config.yaml
vocab_size: 2635
norm: "rmsnorm"
rope_theta: 10000.0
rope_fraction: 1.0
attn_scale: 0.125
parallel_block: false
init_std_o: 0.0126
init_std_down: 0.00973
learning_rate: 0.000642
weight_decay: 0.35
final_lr_fraction: 0.0
Each number is 128 + 32 x the weight over its row's rms, rounded and kept within 0 to 255. Layers, rows and columns count from 0. Numbers have three digits each. The size before them is the row's rms in percent of the matrix's.

# layer 4 MLP down, 128x320, rms 0.0739, rows 85-125, columns 160-319
140:161079098178169162134130106130136208128147094107184095165136154122152151125145110082137134131036121124126091106216127174108151126144138153132116194115175105137134148137088156115099114155176094121096128142144134133106137096121093125142112125135114152155104087128099098149194138143107062133131158110102073134142090128150123127182143121106188124103122125146083160135124082162139139203116109113137126187073098149154146117120104185169080109147174135115105158095154124179117175131160073
108:079093157149164141155115090129080086140150146076113120121112157171108132089197135148109055191173124136141165178119186077150124140150172120119098071079235124134124154167162129122119138164094206125114144128139091167082152081133068146164158075137096147164119108103125118147119095107104170158129125122140169144126116170183101125089143106077140175095096093226045134097110115120173129089087096089151149106129070116108121091147157097170111077060135157093110115168136080152175111162187133
095:103053166138117127153172097105117152118127089118114118107112099132107169107138157146141228090123138098114091056136142141165139107164133139098179047067157063157132083142102096124143144072103103106068151208078050117125127102118115141132101182183108094111171031155096138079113122141131170090144074163102110130141181131182126162083171165153202103139150124139083076146172095084155151139141083172110111145148077080156116074105105094102128152110075149084126135115119154091149116138123110
102:134110138156094126159109178154167137102129125159131095132123150128094080184099171178170155102119186111174148071081096119132136122057114103113064140097184091122124163147118198092103143138154112143063146126175143150066175144141060145147151121148156190097174114136154101135131173136088097124164106107145145157140134125077128132144147140137112080154135107104101165116094131195168131101088111164139184157118152183128151125107109111101156161109113147100113104127121161134099099129132146
108:137138165179125141153116171085157140095120114191125092128142116172109156132182173151156166174139137128127140114157103163137141119117144153092083160178124111163136201122106174157135126102136154028129087150137142106133130167155089134137080111100075096100103115172171127101071134049192090136201161098133146175147195103076112137071097101118110085145083143136145114119121134122143093114133158141216150152092103144109062148111187070101129083119127137164209144146125094118159091183118127
111:143070102114131169092144115111090119156173139141133083100131117106101102215086120095146109108125124150131142133151155156167110120109119077040167195152107121157129093126126168089110082134101192108159136178127209152082138184134114155139172143089147078131122222060124161153110078137132147127097105091119105141112194055171139169116119134135120127074107113147112192116125150144113163133158146083145121127078129179132082094118138139123119147134057180069136111140170098172112115136126122
095:193135120113128145104148124131149142104178204146091159163169121146137099125027113160154156196091135089176098136114129047180105117074103138139105122111074122091157077127156125093076120124118122157204092142104152071128113138119089120160144141113115160143056080123101103151082088169162126093104180084185137160215137113122117117105140147143105082153124127154081083124177173068150091107070125162167102117117157158137091130172140069121068106152150140188149159142119130119178122122159121
098:130168120086089091150126129151141137177091157119136109098110144135102140170126101154136182151155079151100151131151111185198057117172126140137143078116106168115106110158091156122156099152066140090118126122172023166105149148119138156166050103171072119103147118103161151157127116083185070104145135171107131148115132140106057194147176126133069147137051131161092151119120190132141132109169122122152176160125144142128126143163122141104174121127095114132094140148223133133127123166107087
113:125135053154168071161132119104192110047170084146094166213126161137117173135192089074136111156111113078129123148132127126145096134114157157163038140178163134117108113144124156144103092078134160122130170129107125081141152141092130159118188096098133101119107166149186100109114114126116130091088128154126081141152115196191178134095052090085141147109121110112155190112199145141140183119149154139133087153130158134146097105093088123095177165152115151142078186090136165172162156161173102
101:169066173099092126109110116087161115139115144168085121086150139156141068105093165129125096111168190107098157168130120182137144144196130126123107091143143138145043095163118110158118099106111142134182136167187114088106070225064138131179146037115128119132142138130140111173122113068083199144048150087140176125154133115166058144078080081124158163155090139173119124133171113160160107169133080096095094135137091118103117131142107113123118127184132140130165133115130106127116074122158098
097:153102187147091124095102125070124073114085122145124101145130152143066129122118151106095113083142208148125187163085165138157051124126164114149159122143128164138179105118138151198038057152119199133128101156098187107092093139130138132114120134085135115124121133162073090149161179166140158152153123132127129205152118121132142129151119120069149126138116142118126167098060101113116116170155142085154115103122223151116170167095057130122191165077083097154111073173083104181199120097091117
102:174144132111098176110071136121104165178066123089152154135155118076189068142134133065156108107155146093160112125083108146111131122053144088106110131169111132091092098058166055111137165106164107171126147138130161150096119136136064198153133136125077135162130121116138083149070069129178123109158176138158117187132137143179096138135193143154119107164089105077063084142134100119149139066077103104112091132106120148145096127156053173142138115091128094138127073156127089075152155148065107
091:172122128126106111143087085159148133134164109115091114127156129142147147086173156159125057127110153171125061129129157150125140136103118092101143128148157076106181120111077067159132129130121132153165140118127081163145134128130116088150142120147093149119081148136183178130175106074116150114150125178122138139135108070184141095126158123186086140070160151130078129148069136081127147140171084154125078175070111109142123138153155100127063098145108153170125158154096131122151206117100064
097:144164121150136065179124104113165114106185162119134114144137107074131153113149093076117108067101097161107145064165125166153088170164092089130101102093111133103095126182182071144089174129167159091085114114138093089163121159070143088151126119105105089129133137115155111121123122128094146112171121122165126111080139114189103114118145068206153092133143112065091147149143119107158177099117160174143109175175153107172113074165132127137134135083070152070111074119088136151082100184081118
102:163149156092101092040145073149146101169118136105104201143102114145110095121231148099149075118145126124143110129094130122122162177116177135091099126088114157125166151091188094117084109092134108096117097076117090100141148128139105101137123158137137161196147058199137150138141095116093178126148169134132151128176066094102105114111123104113137145097122121082129068191138122177121102164141131168098135144127126083114169137092174133143144127087137157116118121136128097135143134145140130
090:098092138125152140078149172032199136135154146102144138082134120140145211156213163129089131081125112114118111146209151101116163119193135116137097113150178096125125177094163108164134103125114101127102128182151093145146127143147140154135100123159114104102105132135128098110126161126146170217148141149150095201139140152053172101166141135142119153173115122131102179111114141118129172203190089151090130115128160207130136142129084110160123064048090105101163137131159079093148117122165158
092:127143115099135065136060095132157077163118121161122153145095136113089138094123070144155125126152177075142101151159118186111105127145145125096158155110149148149139139118148130169152202109098137130092180103136096097148085132183136122158103104100098128210119135166075165132196117054105095098167165153079178124050139138102130142146080150194134098143102100078166163119157136157083118146126094138093159150109089113171114136131111162064152154132184109108075130176127124118107174173154125
102:120101114116062161118124102090098098158129108126121097099172121129141118168085130072096154146123142186100113157121116095104097135138114121104125185056109111113144119082154050121102136133119094148182144167139126118143083116203107128144130120144143130065095212081093104150190157138113151141109120117138151096156153124101174143137188107109095111162142202165112119089084125103120112163042175099142145151143074150155158168168117155135082140180166111206125085081123115101131178151173190
096:139125114128160127128162150101091069125129172138131171146125150115147108121083148116048154133119152099135123101099142164153120073151150146123142127095125139081153158189175091108164104146099060154104084089087123106133073121140124133194124105163134185130106131203079156114139149119136141086127155134187121094130095139124106117165148162067203195103203129099126111177136168132140107086087068139133094156157107110069176102109128172088097119138180114093134127091109093097167143150130151
097:153129086111111128118130082147145107152085192175083146126110085140132100109136123119150132127121140112133093197066131107115187099099150097108115109150083168155076163128115135131190131121120137107105063189145136110165100097139161187142086081157155160136111099124147110167108128121117127094107125066061068135106085220149143105126085157118171090099125105153204125119070160110124164142138180100153148154089118093147131178174148115147158124182125161078132182092177140167097153138130156
086:122154112142136159156138076164084120058145115105087121174142071097092052074184129153162095095104147124144144154206068121136145084109144154150132149130130146132085154136090087106124151099153117142113095116063099123135165120148089122101198117110131131167148130099147098139125117148155161122162125126128197126112139100161157157089099145157115097114141149160126146149216147099124076077152135162122121086122128153137086092128054118154131129166147141149127098165128135153129140155141125
133:152130121072075094146123130100173140132178139109130097201118093150080112142169139124157119123140133097093144120048092134129106113156122133167080133159154161076105108154160141109135140110109154082173139122089082150064143179153110124130123162170157146108151150137124159069185130182096090144131105118183141070153166103166110166136126137151191208084082145097170113160107173118112128103083128094141173119114216149078134100139068144185110148139125188133089107201163121125163129118073147
097:083139135156170201167170123136091084145081138166116128140131065154128163152147139152167116142124108143124128063188082095126167154156116080156155138088115107106206130124088120158106111141131107157094080188129130173069077148120075103107072158142046139127063109158159127137104139102143131109151082074124115087166142134097104125109149143137093157114133085136115109132141153156053136135136183122079135102148086201086110130081114141054151193096125174065131175144125163101177145192119114
109:137113129108042137122105100133078131168123091110159169121100137107128199133138090152124082100107149131131125132101124139074162147051163140162115110168096156084145147118071142118099106165133148137153126106115144082143116141126131136084178126128136199130168155162164160133137164125141126122161102127151168113129119150145062086142096143107130104121157118121099140112186130101100111131096143140178131111154165168144111097087058089052166124179113167156158179098115041145090221106086077
096:126138142121124131075112167187146129090087130073074135180131073081134093193087145106130116093142084113111060096126130130128202125144107130075113155174156172070087121092147171179156089128086081159121100210110113114119137132146103104110132119142124127128138159116148141138083144149159095120104116155118151123195096148085145137134111155088158108146118118148114117139100065119118101127124187091125133124146101077109126180123173091149117094139110082143087142078139144140121126109120083
092:134123151094171092120113181132090113048100188111117094146169084077125088132127169147052152143145146089184121126183124176105079118091131166141151197141135181097111134076120131173138181129117100157128108178074135137106121084135123132116109125143141117139136141102128085168086166143081084156173160125158157138086101155085090108087125118176076153178128102173126127147149102125114153184137163152097117178124127174163159098125085122134133140088182166068125184114123075122068131150094156
095:179100121132131146167125120150168188116125099087163084095123094110151141111125104131140104121169143105191159073039156098092074128159104105172117142114075127147071095181129142161143083160127143178084071094108099164141069152095125176105121094170141106136117160120114201135101141109119093158098163115127159113169115130155134160149166176159147120117107042109160127150104108146110217129091148153111078154074084124120086172083111103128094166128127134199157183104145159142124092105120155
091:163143118090123144125116136111142141147094093108115110101115121092147118149160109138150108146100094136119146165142139151150162160107183116107189073066171136044111136147109141091127103167109147101123113179104169168116155174103073217122068150126103117128093156138109110086080105154133128116125140188179122079130124129132125121130133154122130125089094079142130124120108154091054101185145169146088092155082163052154132141178155139114144154154100108122123140088103181200160154059039078
159:096114139115159115101176133131131111083071107224114180097118101191158090155109115175127144128180139144092098137150155100150109139161072071128147120138123101137156135110191113141170138126062077136086130175126118090120096141111113105115149141175136122106132139119171110099091097174136165109162054108103179140078123103123188078145166146156124158158147161114168076129115133098116151110117158119055078138188130116152183170137118149092135103111094121112163020039164149168110138118138111
097:115099108065148165094147120108127126093129137157079134112066121123102158182155179141156114098147134144056119116099178195096131060177186159150094088162136148104122168065133127168167167137123167115080121100169175119101133171155054156158165104135104130134082120133130122163129082107122160108101115158077129152147107117150139051128110118111150062152087113130155110124102083125130112142185161088176138145130149063105182107122144141097141090140127079130137136116109058092166108126084084
092:066100103121161173089100125120134143125143204163108162105122098191094126111150074070139153102133127157079156074109148158111105112122124154122133086093149102138146126121132106131143163159087155134146172138104102093081126119132178081166124102122125137124119116098107121146179108095177129101147144107115082115117141096114076106172131128071155106185140087129077185126077081148139137079169130077085087170096137183092066143146111131152086078067120112092113164114120123088082100112124066
093:088140152097175227178083143122151162141134096157136157141154102101148095061166114126138156099147085132112138141095091145110126117124115135133134125130137139095182145132168126083090192130111143074142137122123107107161162109146143116144086092136135091133105083136121106165072140143051115126124098178134148072160101050116126130200124138153145164097105179109111158102136138150058127097145124137124181190150137137137150175137133143108124119131125067067168142092101157129117175164106134
098:172121117162109111169151101184163135141139080147106139162147159160107091080143022148158123204044124161221126176105145120094183157134182058102147132121131124148147119096147121136185135122123140140075127099089140110156145121154079165109144162108169132087122105130172105116152151098078128048104117112110061164116126132118121125137016107142118154069165092116113087084102074110087111144157124117119111126135163152111100131104122150129133098132189119137082127093185117184162152114087128
120:132074148124060096131098150113140125111101135152175060115069191122126141171098178123110146117128091088133154093126124152110096097104090158129145097140143072094120096157141088069153142081118085085067147090100112130138139118136177107148121079149124176138122136149112090075122104127129087111098072092172142147151145125126148120131108090139163149113139194159108102169136133165109136092159136154090124118128106137129142051138128141173135124080211114153179115128072107165154123121108107
096:134129160111138165065137126163183166077108066126136162098084135115111092091143168209077100139166148110089130147140175103176173155107095136152173152181115102129147122151144162148127137115102107142126084171110190107114117135140106082133082108163099074073198153114117090086103063146129149135180127188127146098154104132095147090126125174128122142149131110090145130118170153151110166136142147160126161182181113161186118201166164092149148172211066146113106073112147121151076214129110170
108:077093126177165116062120110125102099109133070133125122126148110183188124043167091055164075111136123139090063133155072134126154079145117101130138135142153175061127168160125137101163102143127193148094139155157141168130141134098090093119144143109099149135126159121110119091131164155149165115134092168121115117133129135114235082185086032097115116169142122167076169106129081121132083114137107143114132173106157087196141165159136091149087116133163098107085214136096200124137102097157079
096:059134159125143111178160129132096088141149172119100080104155178107118102200181158158132127126150098093139135119097140154075158108211111164189176116092130151183107130113100123155104126181123142025141115131124154111100118155112126115130139109105149107165197136106105139160142129159125091186160126153160092201069091079190139122108102099151111128112140058126145159133143109131172150166175094113132076176109100147078012113154100104114123110056169144132021131179181139116197051135104105
096:112116131131133115121189106100117168157131137104120172104156118178062130142093129112130123193128096151079159120107136121130155151166189132117112145136143144120105147145147162167130128178145183108106167143101139158069099116096107093211131124072109098174137116152099138124073138121129131165118101135123086121140110127124104137161188064119104133102133148078086139082152114171110143107109140145087111185108114138123082149058115107092145140029046083110121098145109104105135092152130097
112:115080136099157095136134084114090135094114135086124188172164133162119143111108131105159204181120154168138160084117104071110103143135138125140117117127110159114113240160091165158110090114116067133131180112166138133088174143119060182153146128142115109108132099138164095076134141117123124092148109156185133068144167111162096147134159117095102136139176216130111071186100130179060090118173110095098152169109127193062162054111115132121103164072124135110129094196117156087097157125085127
097:162112109129194145173059156161181110157152118144118104152172099153170151099072134142114158110084137088116112074133098138129117104164114095106135204092168114146144085132128106151135164138078111116123150130143131094163126111218172169110091123103114166109124082090149140102103138069140159013117146117062206102066084137116183184108113103122079107098183088102142129136120161154153169164138104085141138154129156125104098109135135130138104044180145199161073112117131197154069157154092149
126:155052134083131152121129164174132176144139147159144050154143140087208130144157119109126103164127101129156107122104159089136151145129085125194135077136166097106129121103158172173176094132140138067053139165095147149090080146155192106108130091154140179184121127087206096047096080150137135138144062146126096104109116138122185118108120181129097161193195147159126137102118179124124119157146144115085132129133075115108146093146097115126130132128114170142128060145147142172117173103106137